Weights of a small transformer language model.
Size: width 448, MLP 1792 squared ReLU, vocabulary 16384.
Each number is 50 + 10 x the weight over its row's rms, rounded and kept within 0 to 99. Layers, rows and columns count from 0. The size before them is the row's rms in percent of the matrix's.

# layer 5 MLP down (transposed), 1792x448, rms 0.0755, rows 184-246, columns 0-55
100:54 60 60 53 42 49 39 53 72 51 46 47 67 40 41 43 44 40 33 30 52 34 54 58 48 50 66 62 52 54 40 53 53 54 43 44 43 47 52 45 47 30 52 33 44 39 60 47 37 65 50 53 73 27 37 52
099:52 61 59 58 35 25 59 39 48 53 59 39 45 51 44 81 39 59 63 15 61 63 53 50 43 40 58 35 56 52 52 55 40 50 52 58 33 39 42 67 51 46 52 66 34 46 31 48 55 56 54 56 33 57 50 45
106:40 59 30 52 53 61 46 49 42 54 52 43 30 46 40 55 54 44 34 43 66 64 48 46 44 50 63 28 47 63 65 54 33 51 57 22 57 58 39 47 56 42 49 48 60 48 53 47 24 67 43 48 48 57 70 40
113:26 39 36 32 39 49 53 67 35 77 45 27 56 59 59 32 43 48 69 46 55 54 49 30 54 50 52 55 39 64 41 36 62 47 48 52 50 54 64 49 55 33 28 38 58 52 44 66 59 45 60 37 70 40 40 53
092:60 54 48 50 55 45 39 45 51 34 48 36 66 38 52 72 41 68 59 45 44 62 37 47 50 53 55 63 45 36 40 67 61 55 57 55 53 59 61 35 53 53 49 48 50 61 54 53 57 48 39 66 59 58 49 35
104:52 48 36 82 57 52 59 39 56 70 41 39 22 45 47 56 36 43 41 53 51 46 43 53 46 50 58 42 44 52 78 45 56 50 54 53 42 44 47 58 32 38 39 42 32 33 44 57 66 50 37 30 40 65 59 43
104:38 70 36 42 58 47 59 52 59 42 57 40 36 42 52 57 44 54 55 48 54 46 55 54 59 61 45 35 55 49 55 53 73 62 41 49 38 37 66 60 53 40 43 32 54 25 43 55 30 57 56 45 50 49 59 50
120:53 50 67 52 57 54 58 44 43 46 47 52 53 43 50 38 51 61 36 54 45 64 49 47 34 52 57 44 49 64 56 49 36 40 58 63 53 41 37 60 56 44 28 41 54 80 51 52 49 59 45 53 47 36 39 53
100:55 48 66 34 57 44 58 46 38 62 44 40 34 57 53 60 56 27 52 32 40 49 42 71 39 30 52 43 48 36 50 49 41 48 62 45 28 49 52 50 56 57 39 36 52 55 55 50 35 42 34 31 69 55 53 57
100:48 47 64 52 67 46 55 46 53 49 55 54 41 71 41 59 48 51 49 55 51 78 39 30 45 51 51 56 56 39 46 48 61 56 50 49 47 50 46 54 51 45 42 35 53 47 54 52 61 52 59 49 50 41 41 51
106:54 39 64 36 64 36 37 43 71 36 57 45 44 65 47 47 55 55 59 46 45 58 44 56 28 47 55 67 48 50 53 42 40 44 43 68 51 38 65 45 49 61 47 38 59 46 42 28 60 58 58 52 39 34 50 44
102:40 41 52 38 65 65 53 45 63 59 56 46 69 54 65 40 53 87 52 56 49 60 57 54 39 55 63 60 59 61 42 59 50 55 43 69 52 50 49 33 49 51 50 41 62 65 55 46 34 65 42 62 37 36 39 33
102:52 58 50 55 46 45 38 46 38 48 57 61 25 45 45 34 61 58 42 58 61 60 49 41 60 49 65 60 47 54 50 42 45 56 54 34 64 55 50 39 40 47 38 56 64 56 59 51 47 51 38 50 61 45 54 77
106:56 40 37 65 47 51 52 49 45 38 51 44 45 51 48 57 36 51 48 61 36 54 45 39 62 64 50 59 63 41 45 48 49 51 45 43 25 60 42 55 31 34 53 57 36 19 54 63 58 44 51 53 58 45 67 48
101:49 57 53 50 54 52 60 65 53 58 34 47 46 47 37 40 44 68 37 51 47 51 46 49 67 65 62 44 58 70 47 64 46 58 41 63 52 37 59 43 51 58 48 50 52 48 40 59 54 59 44 45 44 41 54 40
090:45 51 52 47 91 49 64 46 46 58 55 39 49 59 60 53 52 44 49 61 54 50 68 52 51 43 45 38 60 42 48 58 24 67 36 33 62 56 51 39 55 50 61 54 52 49 45 44 45 58 48 49 63 47 38 44
096:63 38 42 56 64 46 61 60 66 58 48 38 46 56 48 36 67 37 58 55 69 51 50 41 73 60 50 38 39 49 51 52 47 51 22 40 41 41 72 44 50 45 62 35 30 60 50 35 41 58 51 34 37 54 58 42
105:63 34 65 62 49 42 30 69 51 47 67 52 42 35 65 49 52 40 55 47 66 43 34 48 38 38 70 45 66 46 77 52 32 59 52 48 59 47 53 42 48 54 53 65 52 44 40 51 68 29 29 51 43 53 62 44
099:48 50 45 51 61 59 41 39 64 43 54 42 52 44 51 39 36 47 44 32 56 39 60 48 44 59 68 38 37 51 54 60 39 54 45 51 52 40 44 54 40 57 55 31 36 57 67 52 67 64 53 42 34 42 53 47
097:55 69 59 49 57 61 57 37 48 52 39 41 45 55 43 45 45 50 54 59 63 41 61 35 49 46 44 29 36 61 66 53 31 55 66 53 43 46 47 49 30 48 57 39 45 53 43 71 48 37 52 57 42 36 49 63
099:53 45 59 35 59 52 72 49 65 55 69 48 36 49 47 43 60 31 53 60 51 56 56 48 24 43 55 57 53 48 45 54 53 71 44 55 48 52 49 33 37 72 43 61 63 45 44 43 51 61 55 62 52 35 37 44
092:62 77 50 54 50 48 20 54 60 63 50 62 57 50 29 51 45 48 32 56 52 59 36 47 49 35 66 45 46 64 50 71 46 48 52 61 56 44 32 55 50 53 29 61 65 39 52 60 51 26 68 62 37 64 54 51
103:61 57 44 44 70 35 44 49 48 57 41 41 58 26 70 51 55 50 46 56 44 38 65 55 53 47 32 55 43 48 62 67 52 48 40 53 50 60 43 57 64 44 40 54 57 42 54 53 61 22 55 51 50 42 57 49
108:35 55 59 52 47 51 52 43 66 59 64 42 46 56 45 49 61 61 19 32 45 43 32 35 50 48 32 50 62 55 60 34 48 45 47 40 38 52 43 57 70 50 52 55 49 55 57 40 60 50 53 71 49 66 54 36
102:27 56 55 49 58 54 70 42 45 45 69 42 52 48 38 41 31 42 46 77 61 40 55 33 64 44 63 59 64 62 48 40 49 56 66 60 58 43 39 43 69 58 95 51 66 63 64 32 44 34 38 58 45 52 59 34
101:44 43 55 44 60 69 44 52 55 67 55 51 41 42 51 42 55 53 53 43 44 50 43 59 44 50 32 67 62 57 57 51 54 65 41 45 49 41 36 57 57 45 57 69 65 25 38 40 36 53 46 42 33 41 55 52
098:38 68 40 62 62 57 56 48 53 61 57 47 49 33 64 51 45 50 51 67 37 46 39 63 45 61 49 46 63 52 41 70 45 53 30 50 46 49 58 49 58 54 44 49 38 43 44 38 59 48 54 46 57 57 52 49
095:46 56 70 49 47 58 36 46 46 51 43 75 54 39 44 60 41 52 41 68 39 66 49 58 52 38 48 31 59 51 60 38 56 66 56 36 69 43 65 58 59 54 56 54 45 56 49 47 51 69 49 77 45 66 44 54
106:42 36 49 32 66 55 44 38 49 61 50 54 64 56 43 46 50 45 38 59 35 53 50 54 49 62 40 32 58 48 62 41 49 76 44 41 50 47 59 40 33 46 46 46 33 43 39 53 43 65 50 50 43 49 59 51
099:47 38 56 41 60 55 72 44 40 46 65 57 46 45 57 44 38 46 56 36 52 53 47 48 50 39 51 45 51 57 62 59 56 49 28 56 51 59 49 36 46 60 52 44 59 47 59 63 56 68 46 40 43 49 56 55
107:52 46 51 67 61 59 61 58 54 55 58 41 47 59 55 55 42 55 44 48 34 53 47 41 57 54 36 65 55 44 53 65 42 53 50 47 56 51 35 59 49 60 51 41 56 38 53 38 51 51 54 50 57 44 62 42
110:39 63 53 62 54 33 50 47 48 53 54 51 51 50 45 60 52 61 43 56 43 57 62 44 51 48 55 50 29 39 56 52 57 54 37 35 69 45 41 36 55 66 64 48 44 64 43 64 38 53 49 47 51 82 57 52
107:70 51 36 48 38 62 53 57 52 53 23 50 73 46 44 63 41 45 50 50 39 50 40 62 55 33 62 41 32 47 48 51 58 58 41 57 48 47 39 43 71 47 46 60 57 47 62 57 54 33 39 54 47 41 74 46
084:49 37 55 54 48 50 45 67 51 59 50 42 48 41 48 67 52 56 49 32 50 55 51 56 50 38 66 58 42 51 43 71 31 42 38 66 44 62 59 61 57 41 32 43 46 40 55 60 47 54 51 41 57 40 55 42
101:31 41 48 55 52 66 71 41 52 38 50 59 50 70 55 57 50 43 42 47 38 61 30 48 53 44 45 55 51 53 55 72 36 71 50 45 50 27 59 50 54 55 48 56 62 60 39 51 41 43 34 53 63 42 52 38
111:42 48 52 51 54 46 65 56 60 66 35 37 73 47 48 59 59 66 25 43 60 57 59 44 23 38 66 46 38 60 42 48 73 49 42 69 50 65 38 46 52 47 43 47 40 34 66 46 54 62 49 53 59 48 49 49
103:56 32 50 42 48 42 32 53 49 31 53 48 57 43 33 52 46 54 45 37 60 41 42 34 39 41 57 66 30 45 53 61 41 33 54 43 67 38 56 43 56 45 49 36 50 46 38 49 61 56 42 40 44 54 60 52
199:59 36 44 49 51 45 54 43 48 50 24 44 57 56 52 34 47 43 31 45 70 53 53 43 54 45 52 54 65 54 54 67 41 60 51 43 53 51 79 51 51 60 50 67 55 61 30 48 54 48 46 68 50 63 38 54
098:45 64 48 61 62 59 43 45 45 41 49 41 34 62 47 33 25 46 58 47 42 48 60 63 47 48 45 60 23 33 53 49 46 53 44 42 30 55 66 64 47 24 40 49 56 52 38 47 32 53 48 40 50 53 38 46
106:48 49 61 51 50 50 64 33 48 29 40 49 31 47 50 34 71 47 43 49 63 38 39 65 43 46 57 32 42 36 44 55 46 72 56 53 47 44 58 57 50 57 65 28 50 53 63 55 49 69 54 44 48 32 46 58
095:50 41 53 44 46 47 44 45 45 42 57 50 52 53 42 56 49 53 60 58 46 58 67 54 60 57 54 58 66 45 48 66 57 61 45 57 38 64 62 51 72 33 37 56 40 46 64 49 63 45 63 59 63 53 60 43
101:44 46 53 57 50 67 50 66 42 45 35 52 42 39 44 45 31 39 52 48 52 54 51 53 63 41 55 49 58 43 67 46 44 55 53 34 62 26 56 60 59 49 37 60 33 45 60 37 49 65 46 43 57 64 35 63
106:64 70 39 50 56 42 67 50 44 49 59 53 52 43 35 65 47 43 40 57 51 44 57 36 45 40 59 53 61 42 64 60 49 56 60 38 51 36 67 56 42 43 56 53 46 38 43 62 43 56 52 53 59 59 58 47
100:44 70 49 43 43 39 60 63 52 65 41 54 67 62 44 55 77 59 50 73 67 59 68 42 41 60 52 59 50 55 43 53 46 58 34 58 43 62 56 56 41 45 51 51 54 45 47 62 46 36 48 45 39 46 59 62
101:24 45 52 25 39 54 48 61 46 49 58 44 37 50 58 74 41 71 57 64 44 30 47 50 60 64 57 73 46 55 50 61 37 46 56 39 57 41 62 41 38 50 40 59 56 43 57 41 40 60 61 55 47 47 68 59
096:40 46 54 49 52 49 40 64 50 57 66 51 57 52 51 55 50 27 62 60 51 59 39 65 42 73 60 51 65 65 40 61 62 46 39 40 47 35 45 39 38 55 53 55 56 49 59 34 64 52 43 41 50 35 55 38
108:22 40 56 70 39 46 30 47 46 46 47 50 58 53 64 55 56 54 66 39 50 55 52 59 52 56 52 60 51 46 39 58 59 66 53 50 63 55 49 47 44 41 67 46 72 62 35 53 57 61 59 41 56 37 49 40
088:35 33 62 43 48 46 49 50 43 58 36 56 28 29 54 50 44 48 65 53 43 58 57 43 44 54 48 60 39 53 41 53 60 43 61 50 67 58 37 25 45 73 57 58 58 48 52 52 58 44 58 41 53 60 42 59
103:72 53 67 58 38 46 65 69 58 54 58 60 61 58 60 40 53 49 49 55 52 42 45 50 37 69 48 73 50 65 44 40 63 47 46 41 56 47 37 63 55 43 63 49 50 64 48 53 40 48 43 47 41 42 63 56
103:60 31 42 61 49 50 36 45 40 64 58 51 20 46 55 38 45 52 51 37 57 57 52 21 69 41 64 46 36 47 37 41 59 59 61 53 57 62 35 44 68 59 31 56 43 62 36 50 35 44 47 43 50 45 33 35
060:54 57 64 65 44 52 51 31 68 67 54 51 53 45 64 54 55 55 32 52 61 38 53 57 54 59 46 42 63 49 44 37 52 32 58 32 68 73 45 51 38 36 54 46 53 42 52 44 47 65 56 61 49 52 57 37
096:49 44 53 79 40 42 45 51 39 54 45 49 40 37 39 50 62 54 43 46 40 63 37 61 74 66 38 32 54 33 51 47 20 47 35 48 47 55 53 33 70 60 60 38 52 47 67 44 38 47 69 49 67 49 38 59
092:55 49 47 46 49 49 58 43 68 49 50 57 43 42 66 51 33 45 54 54 52 63 48 40 47 34 43 36 38 25 55 55 58 44 47 55 59 47 38 45 42 41 32 48 51 28 40 55 57 34 58 53 48 59 36 68
094:53 54 64 62 42 58 42 45 44 62 38 62 39 41 37 60 42 25 52 71 54 42 57 50 58 28 59 51 57 49 48 57 60 47 52 45 44 44 51 35 36 45 37 27 60 66 54 51 45 52 62 41 53 44 58 40
096:63 57 51 62 48 42 44 57 68 37 59 38 58 43 48 84 55 32 61 41 51 54 39 50 54 54 46 42 40 46 42 39 50 26 55 57 60 43 49 35 47 59 54 58 53 49 51 48 47 56 44 45 41 49 56 52
101:55 61 66 48 50 62 68 53 73 75 61 51 39 56 43 31 65 49 54 36 51 40 52 54 33 53 51 53 51 56 62 46 61 66 45 60 37 67 65 37 52 38 32 51 29 57 38 65 34 57 41 39 46 37 40 45
106:59 49 62 52 61 76 56 40 78 41 57 58 43 41 50 50 49 46 53 34 48 55 46 42 50 54 38 45 57 53 48 45 40 54 43 53 40 43 59 82 57 48 48 41 47 68 39 59 53 59 55 50 46 46 50 55
100:45 36 50 48 32 50 37 44 34 59 33 33 55 47 58 46 61 51 49 27 56 54 32 67 53 54 58 44 41 49 62 41 59 79 47 42 59 27 37 57 65 54 51 58 52 56 57 65 46 52 41 55 55 41 48 42
102:46 43 43 51 47 48 61 57 58 53 57 50 52 59 59 48 67 39 52 36 32 47 61 44 47 35 28 53 35 49 31 52 61 65 46 47 48 42 47 39 43 59 48 41 51 51 37 38 62 44 64 47 61 53 48 49
106:57 52 46 58 61 62 45 55 60 54 32 42 59 42 52 55 59 46 67 56 43 57 57 41 50 52 55 55 65 51 49 43 43 30 45 48 51 65 59 54 45 56 54 37 60 57 33 31 46 50 39 47 65 41 37 57
096:34 47 55 30 52 56 39 51 67 49 48 73 61 45 30 48 49 41 54 38 40 48 52 70 66 39 42 57 44 49 45 55 51 49 54 68 54 41 57 59 44 62 45 72 60 63 35 43 54 51 56 61 66 46 52 45
099:47 68 50 54 35 50 49 59 39 43 66 36 47 55 52 39 54 46 61 41 44 68 56 42 44 62 58 34 38 57 38 42 51 56 49 34 40 47 61 46 51 47 57 40 43 46 47 41 41 48 38 34 46 77 27 48
100:35 44 57 40 60 44 41 60 41 58 35 50 42 43 60 52 38 56 45 32 64 46 50 59 43 39 49 57 57 47 41 51 42 52 41 49 43 63 60 34 60 51 67 55 67 49 29 48 47 49 51 39 37 51 38 44
# layer 5 MLP up, 1792x448, rms 0.0805, rows 185-246, columns 0-55
100:60 42 36 38 41 32 56 53 59 42 71 47 69 49 44 56 60 61 54 45 45 52 61 44 52 45 37 46 62 49 65 54 74 78 58 54 48 49 64 60 63 46 52 57 55 47 56 74 48 27 49 41 65 43 43 47
099:48 42 52 43 49 44 32 52 51 49 48 54 54 54 46 62 41 41 36 43 61 57 52 51 60 56 31 52 67 47 62 45 49 51 45 38 52 48 61 42 43 45 45 51 59 47 30 50 64 49 57 40 47 68 51 53
121:69 54 53 51 46 69 57 50 39 39 69 37 74 65 39 58 60 52 65 39 49 46 41 61 60 69 36 45 50 59 51 54 33 58 35 45 53 54 51 32 42 43 41 57 54 37 42 58 41 53 51 45 42 50 52 47
088:47 35 55 53 46 49 49 49 44 40 52 38 56 46 36 59 33 57 58 45 39 42 46 56 53 47 50 36 54 39 47 48 34 44 50 66 70 62 44 29 57 54 42 43 49 41 62 57 59 63 58 62 38 37 43 34
102:47 61 53 62 47 36 35 56 33 43 40 66 54 54 65 57 49 43 62 57 61 42 38 50 48 54 32 46 39 51 49 45 44 43 63 49 49 57 42 50 61 69 56 28 47 72 42 52 63 59 53 48 40 56 43 34
100:62 48 57 48 55 55 51 56 55 41 43 19 38 52 46 52 33 47 71 51 50 63 37 48 62 48 41 47 45 42 48 45 35 48 39 52 48 44 68 31 51 24 40 39 56 48 51 59 57 57 66 42 56 56 54 71
106:50 38 65 56 63 45 54 55 55 27 64 47 59 41 62 43 53 61 49 62 34 55 28 60 47 77 61 54 61 61 42 68 51 37 36 41 38 63 31 52 57 61 48 38 60 49 67 32 64 48 46 46 59 59 35 52
091:47 63 57 49 53 43 60 62 52 42 57 62 35 44 43 63 51 60 53 41 51 48 60 53 35 36 64 52 32 48 29 78 66 56 60 38 47 46 40 64 53 48 42 38 50 62 38 36 37 34 68 46 40 64 45 41
098:45 55 42 44 36 37 57 26 31 60 61 38 59 60 46 65 45 45 54 52 56 80 30 52 40 66 49 51 61 42 42 57 49 66 50 39 37 73 52 57 62 48 54 56 65 38 44 43 45 61 51 59 61 52 46 50
093:51 41 45 48 48 46 47 52 62 51 52 49 50 62 64 53 59 58 39 45 48 61 52 62 43 46 63 52 37 55 48 40 48 35 60 54 61 54 36 48 75 41 35 56 54 55 41 48 46 25 55 40 58 58 56 70
103:55 43 50 66 34 44 56 64 57 47 46 39 63 51 47 48 49 54 60 43 49 42 38 64 42 71 43 41 51 46 50 46 36 60 72 34 56 32 45 70 45 52 56 41 40 67 54 58 48 53 49 55 49 61 42 63
096:56 37 52 44 74 42 52 51 42 49 48 49 41 48 37 60 61 49 52 40 50 69 55 39 53 48 63 54 70 56 57 60 58 47 59 67 51 35 45 70 44 63 39 51 48 44 56 69 48 35 46 59 51 41 42 61
104:61 44 48 57 68 53 58 43 56 54 36 59 21 56 49 53 40 45 62 60 46 54 36 52 41 47 48 52 56 57 54 43 60 36 57 49 40 55 26 47 50 40 60 49 55 62 61 44 43 58 58 41 42 74 48 56
094:58 50 50 71 49 56 45 58 48 62 36 57 60 50 45 40 45 45 34 48 39 50 30 58 49 69 46 50 55 44 59 49 65 46 49 63 66 44 49 66 47 58 38 53 66 43 33 56 54 45 59 47 49 38 32 42
098:57 54 61 66 62 59 58 47 54 52 42 67 52 29 48 46 55 62 61 43 43 47 52 60 52 44 58 55 55 55 55 51 34 54 66 43 67 47 52 48 50 46 50 32 52 59 62 66 39 47 75 67 51 54 76 46
107:48 43 70 59 50 49 47 44 43 53 45 55 58 40 48 41 56 59 60 50 36 54 45 65 62 56 69 55 41 24 43 46 32 36 53 49 65 45 53 66 59 61 44 63 58 48 57 41 52 43 61 49 71 51 36 50
124:37 59 42 52 49 43 56 51 60 54 50 43 60 65 36 40 52 41 54 36 47 46 53 42 50 51 65 52 49 34 43 54 42 57 66 51 53 50 74 42 47 47 37 65 45 51 33 52 58 57 69 42 51 47 49 58
086:62 36 52 54 42 53 38 34 55 54 52 46 41 47 55 57 60 49 77 28 49 52 58 32 43 38 55 63 50 52 61 60 44 53 59 54 58 48 43 59 44 39 58 62 48 46 43 55 56 53 54 57 38 61 39 47
086:52 45 45 59 48 56 66 43 30 40 45 42 62 52 53 35 53 35 46 58 51 37 46 47 47 58 49 56 48 38 58 46 44 70 46 45 65 50 54 42 55 58 52 33 38 43 63 44 45 46 59 55 47 60 63 43
093:26 72 64 63 39 60 34 47 40 43 42 39 30 46 60 50 55 37 32 63 45 54 62 58 55 56 53 52 52 59 71 61 41 63 49 62 45 47 31 55 56 58 47 52 44 43 50 51 28 34 67 49 54 42 46 35
091:62 67 53 55 50 63 49 38 61 67 37 56 48 29 62 48 58 52 30 54 58 48 66 64 48 46 33 63 63 43 52 48 53 50 38 46 34 47 60 57 56 73 64 39 50 41 62 48 61 54 55 49 33 43 50 41
107:53 44 61 59 40 50 52 42 41 58 40 51 70 48 39 59 56 45 53 59 43 45 61 55 51 41 43 53 35 49 27 67 53 37 71 42 45 43 45 51 49 48 40 45 33 55 63 51 48 63 48 61 50 65 75 54
119:48 48 48 48 45 52 40 65 50 50 51 58 52 40 64 39 54 55 44 52 55 53 50 53 57 66 42 55 33 65 53 68 51 46 48 44 51 58 65 47 55 38 41 35 43 49 33 60 62 43 43 50 40 35 50 43
093:61 45 58 67 49 58 40 62 52 71 57 38 72 54 52 44 48 50 42 57 60 55 36 36 45 56 55 42 54 73 47 60 45 59 38 62 52 49 55 40 57 38 55 43 48 47 34 50 66 26 58 73 48 41 38 52
111:48 51 41 39 41 40 53 44 42 54 51 43 55 64 30 48 68 52 49 46 50 56 54 67 53 47 50 60 62 44 39 68 46 44 41 51 74 52 47 39 48 70 59 65 60 45 41 43 59 52 64 32 55 49 40 63
090:50 57 50 51 42 50 45 73 40 40 61 59 65 50 55 50 38 28 36 50 43 31 46 46 40 35 64 71 43 53 37 42 59 47 58 58 48 34 36 52 40 52 39 63 51 63 64 55 50 48 49 50 36 64 37 61
097:43 45 55 48 58 61 33 62 52 46 55 65 36 72 52 47 49 38 49 63 62 61 37 52 53 25 35 42 52 65 66 44 55 61 50 33 56 37 60 49 58 41 48 42 41 51 46 63 32 68 52 42 41 52 43 36
112:58 52 62 38 36 29 56 33 42 91 61 42 57 47 47 53 30 27 61 50 40 72 51 51 66 37 42 64 40 42 55 50 42 56 57 59 46 33 19 48 53 47 46 48 50 64 31 66 48 57 32 59 51 45 55 49
095:40 44 45 37 61 57 58 58 55 38 41 49 44 55 40 63 48 62 46 48 68 60 50 48 37 64 36 56 40 64 38 46 50 64 39 42 55 50 45 54 59 28 45 20 46 64 54 31 51 56 54 63 45 46 58 63
106:51 50 50 50 45 73 57 67 38 56 51 59 33 63 55 42 47 53 55 52 41 41 42 51 33 57 51 51 51 52 42 45 52 38 70 34 45 45 43 68 51 52 61 58 27 49 58 42 58 75 50 46 47 62 36 70
111:36 43 51 63 45 39 67 45 71 52 54 54 46 54 49 48 33 45 57 57 49 72 44 62 32 39 53 40 47 61 34 54 68 40 46 55 58 61 37 41 30 36 49 43 59 55 46 31 36 53 44 65 41 65 46 34
100:39 47 58 60 66 55 26 54 39 29 39 57 47 50 60 48 53 49 55 53 29 58 54 43 58 65 56 65 37 42 58 46 54 38 56 49 73 41 55 70 60 53 46 57 49 53 50 45 42 36 56 34 52 48 49 54
081:60 53 54 52 58 58 49 50 49 51 46 48 57 57 60 40 43 44 49 46 41 34 38 45 39 41 40 47 67 49 53 62 45 37 45 64 44 54 51 54 63 46 38 50 50 53 67 43 41 53 64 54 58 48 55 66
098:49 62 49 69 36 47 50 69 47 43 34 62 47 51 56 37 47 56 43 58 59 43 57 44 48 42 55 56 42 42 57 44 57 37 36 41 50 44 52 44 65 54 47 52 41 59 43 64 54 48 59 48 18 45 63 40
115:40 49 50 56 39 46 56 45 52 57 42 47 66 54 42 40 64 39 52 63 55 50 56 65 54 50 32 46 44 30 43 76 60 43 62 52 44 51 51 49 61 67 47 55 44 62 57 69 52 43 48 42 73 62 42 55
100:69 32 47 40 49 49 42 67 42 45 45 40 56 51 32 61 30 45 51 52 49 53 44 57 46 39 59 52 48 63 30 44 33 43 48 42 53 37 41 59 46 47 48 52 62 58 62 52 48 47 30 42 69 54 45 50
113:44 57 61 46 49 50 45 64 54 71 60 51 47 46 45 56 46 57 72 58 29 65 34 57 50 41 51 51 50 39 42 62 59 62 47 57 34 35 17 49 40 60 47 23 35 52 74 47 59 41 57 26 51 50 39 53
097:40 53 36 41 42 56 52 48 33 54 50 53 48 47 42 55 42 50 49 35 45 42 52 55 45 57 45 56 57 49 35 45 43 51 43 51 52 34 58 47 44 48 62 43 37 42 56 60 50 60 56 55 50 60 53 64
103:56 48 30 55 53 41 51 50 62 43 44 47 39 41 54 27 59 54 45 43 46 48 58 49 41 46 60 63 43 62 40 38 66 49 55 38 44 45 50 65 71 57 59 56 56 45 59 46 50 53 37 42 34 40 53 77
099:54 66 57 42 49 69 41 50 52 36 51 54 61 53 39 41 49 43 41 58 64 52 48 66 48 57 51 53 41 48 34 45 37 54 56 48 59 43 66 53 45 63 39 53 47 60 47 53 45 67 46 56 56 43 39 61
105:45 32 61 48 29 42 52 45 36 32 54 42 32 56 44 50 38 53 46 44 55 53 50 48 51 31 46 52 45 40 51 40 41 60 51 54 35 46 41 57 45 44 70 29 49 44 54 37 38 43 54 49 30 57 56 60
094:60 67 32 52 46 56 47 54 63 51 71 44 44 43 63 61 33 54 33 50 57 47 46 43 45 46 57 61 40 62 42 56 52 60 70 42 49 48 57 44 63 42 47 49 39 24 43 29 60 36 61 50 53 70 53 39
094:58 42 66 63 52 39 39 53 47 21 52 40 62 47 51 36 56 31 63 41 59 57 41 57 48 34 55 45 53 48 46 50 64 36 49 33 46 47 49 63 36 46 56 65 57 52 47 24 57 26 52 47 72 30 42 42
090:44 64 56 36 42 57 68 44 54 29 50 47 49 36 46 61 57 44 45 54 34 53 40 65 70 46 59 47 41 47 45 57 56 30 52 50 39 45 60 57 49 28 36 43 52 48 53 33 50 68 55 53 59 62 61 42
091:71 61 44 52 31 41 52 34 63 48 55 54 61 44 59 45 36 30 55 60 62 42 48 31 52 49 55 44 58 49 42 44 66 74 54 60 44 45 46 47 58 40 53 53 39 32 46 56 61 51 39 52 61 50 56 57
105:36 41 49 54 66 50 49 64 37 46 75 48 36 40 48 43 55 48 46 56 56 34 33 40 69 46 54 66 24 54 46 59 59 52 51 62 53 63 47 56 46 40 40 63 45 48 44 52 51 47 53 42 46 38 39 41
088:56 43 32 43 48 50 66 66 55 57 50 51 56 38 47 58 63 44 69 56 56 30 49 56 54 64 49 71 54 63 43 64 47 41 69 42 55 56 65 52 43 59 54 52 44 42 45 64 46 80 53 54 54 45 46 46
106:70 47 53 37 61 22 49 53 67 46 53 54 52 40 56 68 58 42 47 36 49 54 42 47 68 39 49 42 58 55 58 43 68 52 36 29 69 54 73 80 56 62 35 68 42 40 34 52 50 30 50 71 47 49 57 28
096:42 42 55 40 54 57 51 47 55 30 48 51 40 75 56 49 37 57 55 48 58 51 47 42 62 70 46 72 43 60 45 63 70 68 57 52 47 54 53 55 56 76 52 63 60 54 55 41 30 61 49 48 50 69 48 38
048:43 48 43 67 48 59 48 56 44 53 52 32 43 52 50 44 34 58 33 39 45 45 33 53 61 45 43 61 43 54 62 66 64 37 44 53 55 34 54 40 45 47 70 64 46 43 54 48 48 51 44 47 61 67 40 72
090:39 59 43 53 45 47 56 46 43 71 53 41 47 48 58 61 47 52 41 55 57 52 30 42 48 50 44 56 62 55 51 42 43 60 73 51 51 43 60 51 46 43 55 37 44 66 64 36 47 49 39 36 47 31 52 58
086:52 58 48 48 46 40 44 34 49 39 41 41 48 57 60 48 52 44 53 68 46 45 57 31 42 42 59 41 53 60 48 54 56 41 65 49 46 67 56 54 53 49 56 60 49 62 64 54 45 26 62 61 54 62 50 55
088:55 42 40 54 64 65 49 49 29 45 63 67 33 52 52 47 53 41 19 62 61 32 46 50 51 48 43 51 46 40 45 68 33 49 65 56 57 61 45 30 43 62 43 57 39 50 56 59 53 58 30 58 50 46 47 39
094:34 66 41 54 63 34 47 53 47 56 64 61 56 58 63 42 43 40 50 44 41 37 53 44 49 31 74 37 69 58 56 55 55 38 43 48 67 42 55 59 40 26 41 48 50 55 31 63 63 25 56 52 55 52 35 58
109:49 70 56 48 50 40 32 55 55 52 44 33 48 32 52 48 57 58 53 49 40 45 50 50 56 61 52 47 54 49 38 46 44 43 51 47 57 47 53 50 51 50 47 43 50 38 71 42 46 59 57 47 39 41 65 38
105:54 54 38 59 57 49 41 49 60 58 63 53 55 58 50 38 63 70 52 39 69 69 62 55 56 45 39 56 51 37 45 62 46 45 30 45 58 42 55 58 45 64 50 58 54 53 55 56 52 60 43 50 64 49 47 51
099:41 48 52 41 48 56 44 62 64 42 71 43 50 50 32 43 34 42 49 53 22 46 51 53 42 52 50 41 61 39 47 44 67 59 61 39 62 47 32 53 52 59 53 51 53 62 62 50 41 47 62 50 61 60 34 49
103:38 30 42 46 60 41 47 60 60 53 51 52 59 68 57 39 62 54 44 53 47 73 44 52 51 61 61 31 42 43 63 53 70 51 45 42 48 46 61 59 62 60 43 52 44 52 71 67 50 43 42 60 36 49 54 42
103:53 56 40 48 56 50 43 45 41 59 42 51 68 47 47 74 46 51 62 20 37 57 55 56 41 57 52 47 42 46 42 65 46 50 27 51 53 39 45 34 56 69 44 50 48 63 51 46 42 52 54 52 37 53 53 55
100:43 51 42 49 47 47 58 34 54 47 65 55 48 40 69 45 61 65 69 58 53 58 55 45 61 43 55 33 58 38 51 58 31 50 53 50 50 43 59 62 51 58 41 65 42 16 34 55 51 72 57 36 50 58 48 54
097:53 49 76 65 46 58 42 52 48 43 51 60 55 58 59 50 49 44 58 44 65 58 51 49 54 59 49 33 52 58 45 50 45 61 43 48 43 53 43 45 59 53 58 31 52 52 39 49 59 57 61 59 42 46 43 42
115:58 60 56 49 54 64 54 38 54 55 53 36 55 57 45 42 56 41 39 58 37 47 52 38 60 60 71 42 53 46 49 57 39 55 33 66 46 48 38 41 47 61 37 46 47 50 57 61 54 58 55 35 57 71 47 65